config.toml
num_hidden_layers = 16
hidden_size = 64
num_attention_heads = 2
num_key_value_heads = 2
head_dim = 32
intermediate_size = 256
vocab_size = 4096
hidden_act = "swiglu"
norm = "rmsnorm"
norm_place = "pre"
norm_eps = 1e-05
positions = "rope"
rope_theta = 10000.0
rope_fraction = 1.0
qk_norm = false
attn_scale = 0.177
bias = "all"
tie_word_embeddings = false
parallel_block = false
init = "trunc"
init_std_qkv = 0.0651
init_std_o = 0.0
init_std_up = 0.0651
init_std_down = 0.0
optimizer = "soap_variant"
learning_rate = 0.00456
lr_mult_qkv = 0.4
lr_mult_up = 0.797
beta1 = 0.95
beta2 = 0.95
lr_head = 0.00687
max_grad_norm = 1.0
warmup_steps = 200
schedule = "wsd"
decay_fraction = 0.36
decay_shape = "linear"
final_lr_fraction = 0.0
batch_tokens = [8192, 16384, 32768]
max_seq_len = 384
doc_mask = true
train_tokens = 104200000
max_steps = 5916
dataset = "wikipedia_en"
Each number is 128 + 24 x the weight over the matrix's rms, rounded and kept within 0 to 255. Layers, rows and columns count from 0.

# layer 11 MLP up, 256x64, rms 0.152, rows 214-255, columns 0-63
[[124 123 125 168 128 123 159 115 118 153 188 163 114  84 152 154 135 125 148 119 145 144 138 116  96 137 137 138  99 133 137 116  71 143 133 151 125 120 136 119 115 143 137 136 121 160  99 175 137 136 122 115 154 202 127 151 108 140  97 128 163 125 150  96]
 [161 108 122 147 149 104  75  83 149 117 157 124 142  86 146 145 147 144 151  93 126 102 153 151 149 126 121 107 149 168 126 138 110 114 124 137 140 120 149  67 128 153 122 168 138 137 143 136 146 147 118  80 120 153 127 109 171 128 104 128 112 139 136  90]
 [151 127 150 131 132 112  99 138 147 121 112  69 121 104 148 142 128  44 118 152 164 140 158 130 122 139 144 110 129 133 122 126 156 143 165 105 136 111 139 118 143 134 145 150 131 144  79 125 121 115 117 123 107 167 163  92 138 165 112 144 114 141 123  87]
 [160 161 126 144  99 168 128 128 133  90 117 145 120 130  89  73 109 151 126 143 154 118 133  94 124 107 102 136 117 118 152 147 115 173 112 120  69 139 146 135 160  82 101 118 106 123 105 106 123 167 126 166 128 120 103 133 136 172 162 132 126 119  88 130]
 [113 133 125 154 138 138 123 155 148 136 139 172 119 156 130 147 147 156 159 125  98 127 128  76  77 123  75 164 108 129 110  95 112 114 109  94 191 143 165 160 156 123 115 121 120 123  93 158 143 147 137 113 152 107 124 141 176 131 115 105 185 126 111 140]
 [132 161 149 134 123  90 114  81  98 108 145 121 155 158 120 115 144 143 112 147 114 145 151 145 102 142  76 116 126 144 147 137 105 165 139 145 114 103  82 113 126 160  94 126 136 118 152 170 132 108 177 114  85 120 139 150 143 109 127 111 107 137 109 117]
 [146 145 115 160 101 126  97 136 128 102 109 141 128 105 122  79 144 148 123 100 114 106 132 101 101 152 139  58 122 117 116 165  84 122 134 160 122 112 157 140 117 114 153 103  81 140 144 173 162 126 118 112 109 113 150 151 140 129 152 165 104  72 154 158]
 [130 128  89 163 138 137 169 114 177 144  71 132 107 113 136 150 129 154  98 144 123 160 121 139 148  80 159 137  96 125 150 120 110 167 143 123 135 111 170 130 143 176 141 106 108 107 159 150 136 136  65 127  98 136 125 153 111 151 156 137 117 104 105  92]
 [152 137 153 146 146 141 101 152 119 139 102 154 155 119 111 153 104 132 120 125  98 117 133 162 115 148 153 104 122 126  83 119 108 156 105 141 112 108 136 135 106 103 137 170 118 159 200  97 132 124 112 129 135 116 149 142 117 126 118  98 134  91 117 134]
 [143 132 132  96 132 115 128 167 137  89 109 129  62 151  96 146  80 110 102 116 153 126 137 186 125  94 142  80 103 103 133 132 133 100 130 151 133 123 125 134  99 176 119  91 130 142 167 147 112  78 110 124 109 142 176 182 162 142 115 158 144 131 125 108]
 [140 121 109 124 115 174 108 175 120 140 111 122 154 155 120  72 126 173 141 130 140 129  46 118 180  90  87 122 121 138  96 117 139 132 113 147 136  91 135 115 116 101  73 144  63 149 124 126 129 146 138 100 147 123 100 127 111  87 127 104 113 122 126 100]
 [164  89 170 100 142 136 104 139 163 164  86 161 121 132 142 113 121 117 101 134 115 108 109 117 127 113 118 112 145 139 137 144 130  61 118 148 118 132 153 149 112 123 133 149 129  85 124 103 123 170 170 141 115 152 104 106 107  91 133 151 107 138 146  92]
 [ 73 138  88 105  93 119 173 121  73 112 126 106  86 117 114 112 128 136 117 128 123 119 117 171 110 148 127 102 116 171 111 134  95 151  86 154 119 177 149 126 127 164  98  96  97 104 114 156 106 125 115 106 101 129 116  88 107 190 120  98 130  96 114 109]
 [117 113 141 119 142 146 105 193 177 106 121 138 153 129 118 131 102 144 107  89 174  89 114 115 115 120 163 118 123 177 147 159 116 137 119 153 140  97 123 166 126 149 114 120 135 144 126 118 144 147 104 142 124 135 148 127 110 104 152  80 148 116  92 111]
 [155 112 133 140 166 165 127 145 118 105 104 111 142 118  81 171 119 144 164 117 156 125 162 134 132 101 134 124 202  95 142 132 158 119  81  84 160 154  92 102 176  73 112 123  95  83 132 119 138 183 157 182 110 121 121 105 122 132 113 149  95 100 127 103]
 [157 119  94 155 137 127 134 137 102 129  90 150 160 106 113 105 151 100  99 167 147 103 142 124 115 132 145 117 165 134 112  94 170 115 130 166 118 110 117 114 129 164 102 165  93 143 119 105 148  97 144 171 147 142 115 126 145 144 126 150 131 132 144 117]
 [141 132 161 118 133 144 120 178 109 131 125 124 122  99 121 110 112 152 143 131 125 108 137 120 135 136 111 123 153 123 132 125 148 156 129 160 114  73  99 167 122 149 138 122 130 156 147 118 107  91 191 149 151  89 126  94  79  98 165 116 104  75 158 141]
 [109 154 195 126 150 139 138 137 122 144 138 136 135 131 121 135 149 132  91  87 170 125 116  75 100 129 128 136 136 147 100 125 115 133 162  97 125 154 121 113 139 142 156 132  99 133 140 163 148 141 124 112  85 102 139 104 102 107 120 121 103 144 136 154]
 [ 92 195 160 142 125 108  99  99 138 138 178 118 154 100 175 177  88  80 135 120 106 169 182 115 113 117 120 134 127  88 121 114 147 127 111 109 134 131 104 111 141 136 118 138 148 124 191 163 126 136 170 114 140 127 131 155  68 162 143  92 134 134 140 154]
 [132 165 119  56 121 116 134 148 137 138 111 100 124 129  89 131  79 156 127 171  98 150  85 122  76 156 112 142 119 198 100 116 113 109 116 112 100  96 112 120 122 121 164 141 169 145 111 121  92  93 139 121 110 128 171 105 172 115 136 130 158 126  59 163]
 [143  68 145  80 104 117  95  97 129 177 162 121 136 123 135 157 121 100 105 163 182 131 127 145  88 137 104 116 133 136 125  98 112  84 106 121 132 136 143 105 155 123 160 130 103  60 123 134 100 126 108 120 147 152 103 136 154 132  98 109 125 139 111 152]
 [128 150 147 148 137 137 137 108  79  97  97 129 161 137 143 115 137 102 184 162 108  99 136 137 139 153  90 150 140 112 124  95 145 155 128 140 170 108 136 122 118 133  90 140 121 116  75 144 143 129 164 126 179 125 106 132  90 123 113 151 132 137 145 133]
 [131 114 114 134 118 151 103 115 131 126 144 115 107 120 179 148 176 128 154 145 103 102 185 151 158 124 149 127 110 101 142 158 125  89 116 116 122 122 105 134 103 124 168 128 160 200 138 125 113 156 176 159 116 138 100 155 141 122 133 131  93 139 111 132]
 [142 116 141 108 150 151 141 120 174 132 140 124 104 103 129 161 110 176 142 139 106 101 160 129 175 132 106 164 139 176 156 139 137 117 122 128 126 126 132 155 134 156 132 121 123 126 114 162 133 127 169 165 110 113 158 111 157 149 144 157 138  86 168  79]
 [174 110 144 131 124 143 126  89  89 154 147 123 113 147 136 134 139 125 159 106  90 149 146 135 128 171 141  98 117 118 109 146 116 145 174  98  81 149 138  92 127 140 100 104 149 110 132 123 136 140 125 169 123 140 146  88 118 114 134 163 129 146 162 117]
 [124 142 148  93 133 143 128 117 137 182 136 130 134  85  88 117 134 153 129 118 137 120 112 141 156 146 132  84 134 163 113 148 181 156 106 150 146 142  84 103 106 147 155 132 153 126 121 160 136 131 147 133 151 103 155  86 135 170 123 118 134  84 165 151]
 [155 117 109 141 110 135 120  80 122 140 116 127 103 129 144 123 127 177  75 125 132 150 129 139 113 139 109 144 114 106 162 130 140 151 156 112 133  85 147 158 122 142 102 134 120 188 122 120 127  91  98 143 112 163 121 116 121 156 123  89 147 108 109 143]
 [119 140 169 102 140  67 124 116  84 116 138 114 128 135 117 138  96 140 113 158 121 130 182 146  74 123  92  87 105 130 122 131 129 125 135 116 141 154  83 179 153 151 144 134 165 112 131  89 150 137 126 137 141 110 165 134  92 136 103 113 115 125 108 165]
 [125 154 106 142 141 130 167 149 160 125 119  63  97 144 114 127 155 131 137 139 156 134 132 140 118 103 117 122 143 165 156 102 166 118  75 119 102 133 112 143 106 115 173 153 163 108 125 112 121 124 118 136 119 127 108 141 113  99 102 116 129 167  96 154]
 [132 145 123 127 104 123 117 158 132  96 140 120 128 121  93 106 152 134  99 105  93 121 107 156 136  86 166 130 135 121 125 119 165 133 122 151 144 114 129 188 149 145 149 161 134 138 120 183 101 117 138 135 128  80 125 141 157 133 116  83 151 111 125 159]
 [155 147 129 128 151 141 137  89 124 110 113 149 115 118 144 181 121 141 163 100 109 143 109 151 116 127 116 165 103 120 172 130 120 126 167 125 123  92 104  95 104 105 110 139 121 139 155  84 160 154 110 135  78 113 120 134 146 109 158 106 151 143 148 138]
 [125 117 154  84 148 152 118 101 146 125 140 123 124 100 137 152 118 102 135  95 129  98 119 157 117 150 162 129 174 190  80 131 121 125 117 134 140 157 120 155  96  79 126 114 133 140  95  96 132 110  84 119 126 134 160 132 122  84  77 122 114 125 112  96]
 [ 85 106 107  91 112 109  91 127  99 113 146 152 107 174  93 117 128 171 132 131 179 130 144 148 136 145 184  92 130 110 138 143 113 147 150 120 124 146 147 195 140 151  96  65 119 148 155 108 152 133 127 104 129 111 137 129 113 124 105 119 104 109  70 151]
 [124  75 102 128 122 113 151 126 134 106 118  95 142 146 130 149 124 115  96 160 124 139 109 110 108 150 151 144 110  97 156 155 148 151 127 153 112 116 104 136 126 146 141 131 128  98 108 118 128 168 148 111 127 136 139 122 150 132  99 137 131 101 146 129]
 [172 124 111 140 133  91 163 135 122 131 104 137 114 151  98  91 131 102 157 124 117 110 138 122 119 137 104 115 112 116 105 104  70 137 151 127  96  84 100 134 111 111 111 145 169 148 140 123 118 115 139  99 118  69 120 128 138 146 122 122 153 133 123  62]
 [133 129  90 102 108  98  99 118 130  88 106 113  99 164 131 162 168 150 132 103 141 100 146 130  97 138 112 113  97 131 113 140 122 146 133 125  99 133  94 102 155  95 149 130 134 175  56 151 115 143 106 116  95 142 131 168 122  68  83 152 140 136 146 152]
 [128 117 167 140 111  95 121 121 121  97  85 154 112 122 159  91  95 164 127 104 161 155 165 133 145 119  98 134 122  98 111 141 148 115  95 140 133 144 178 112 107 128  82 126 126 125 123 126  93  91 152 140  69 129 169  97 154 120 112 147 174 112 101 118]
 [175 168 113 112 113 129 106 170 130 127 141 134 151 135 119 140 147 118  82 141  75 122 122 143  81 116 127 117  70 112 114 117  97  79 159  79 149 103 157 104 174 105 170 190 160  70 138 123 154 121 138 118 147 124 106 142 108 116 179 113 173 160 123 137]
 [176 136 119 164 122 117 179 103 137 128 142 119 106 111 129 122 107 133 186  74 128 150 140 132 145 108 105 167 115 122 137 119 139  98 145 155  85 129 120 131 152 126 110 162 129  85 111 100 156 136 129 138 166 130 196 157 151 105 139 166 139 157 154 121]
 [124 111 144  99 133 147  88 119 131 114 105 145 117 103 109 120 111 120 106  96 129 114 126 132 123 131 159  85 117 205 182 132 155 128 167 120 102 142 141 132 126 157 105 128 125 154 111 146 119 151 116 124 149 188 129 164 134  81 135 137 159 102 118 137]
 [101 115 129 138 121 166 106 174  99 128  93 118 107 139 102 131  98 157 120 130 163 155 175  97 150 116 102 132 133 127  81 130 109 134 160  95 128 105  87 134 138 165 117 147 121  89 125 117  96 126 175 180 143 118 123 110 118 146 146  94 102 129 109  87]
 [131 134 104 134 121 136 111  99 151 110 125  74 110 154  87 142 131 146 171  94 172  97  77 109 167 115 128 123 139 136 119 149 117  99  68 146 135  97 141 148 110 127 141 139 126  99  85 105 146 138 120 156 140 159  90 161 126 153  95 185 111 150 138 162]]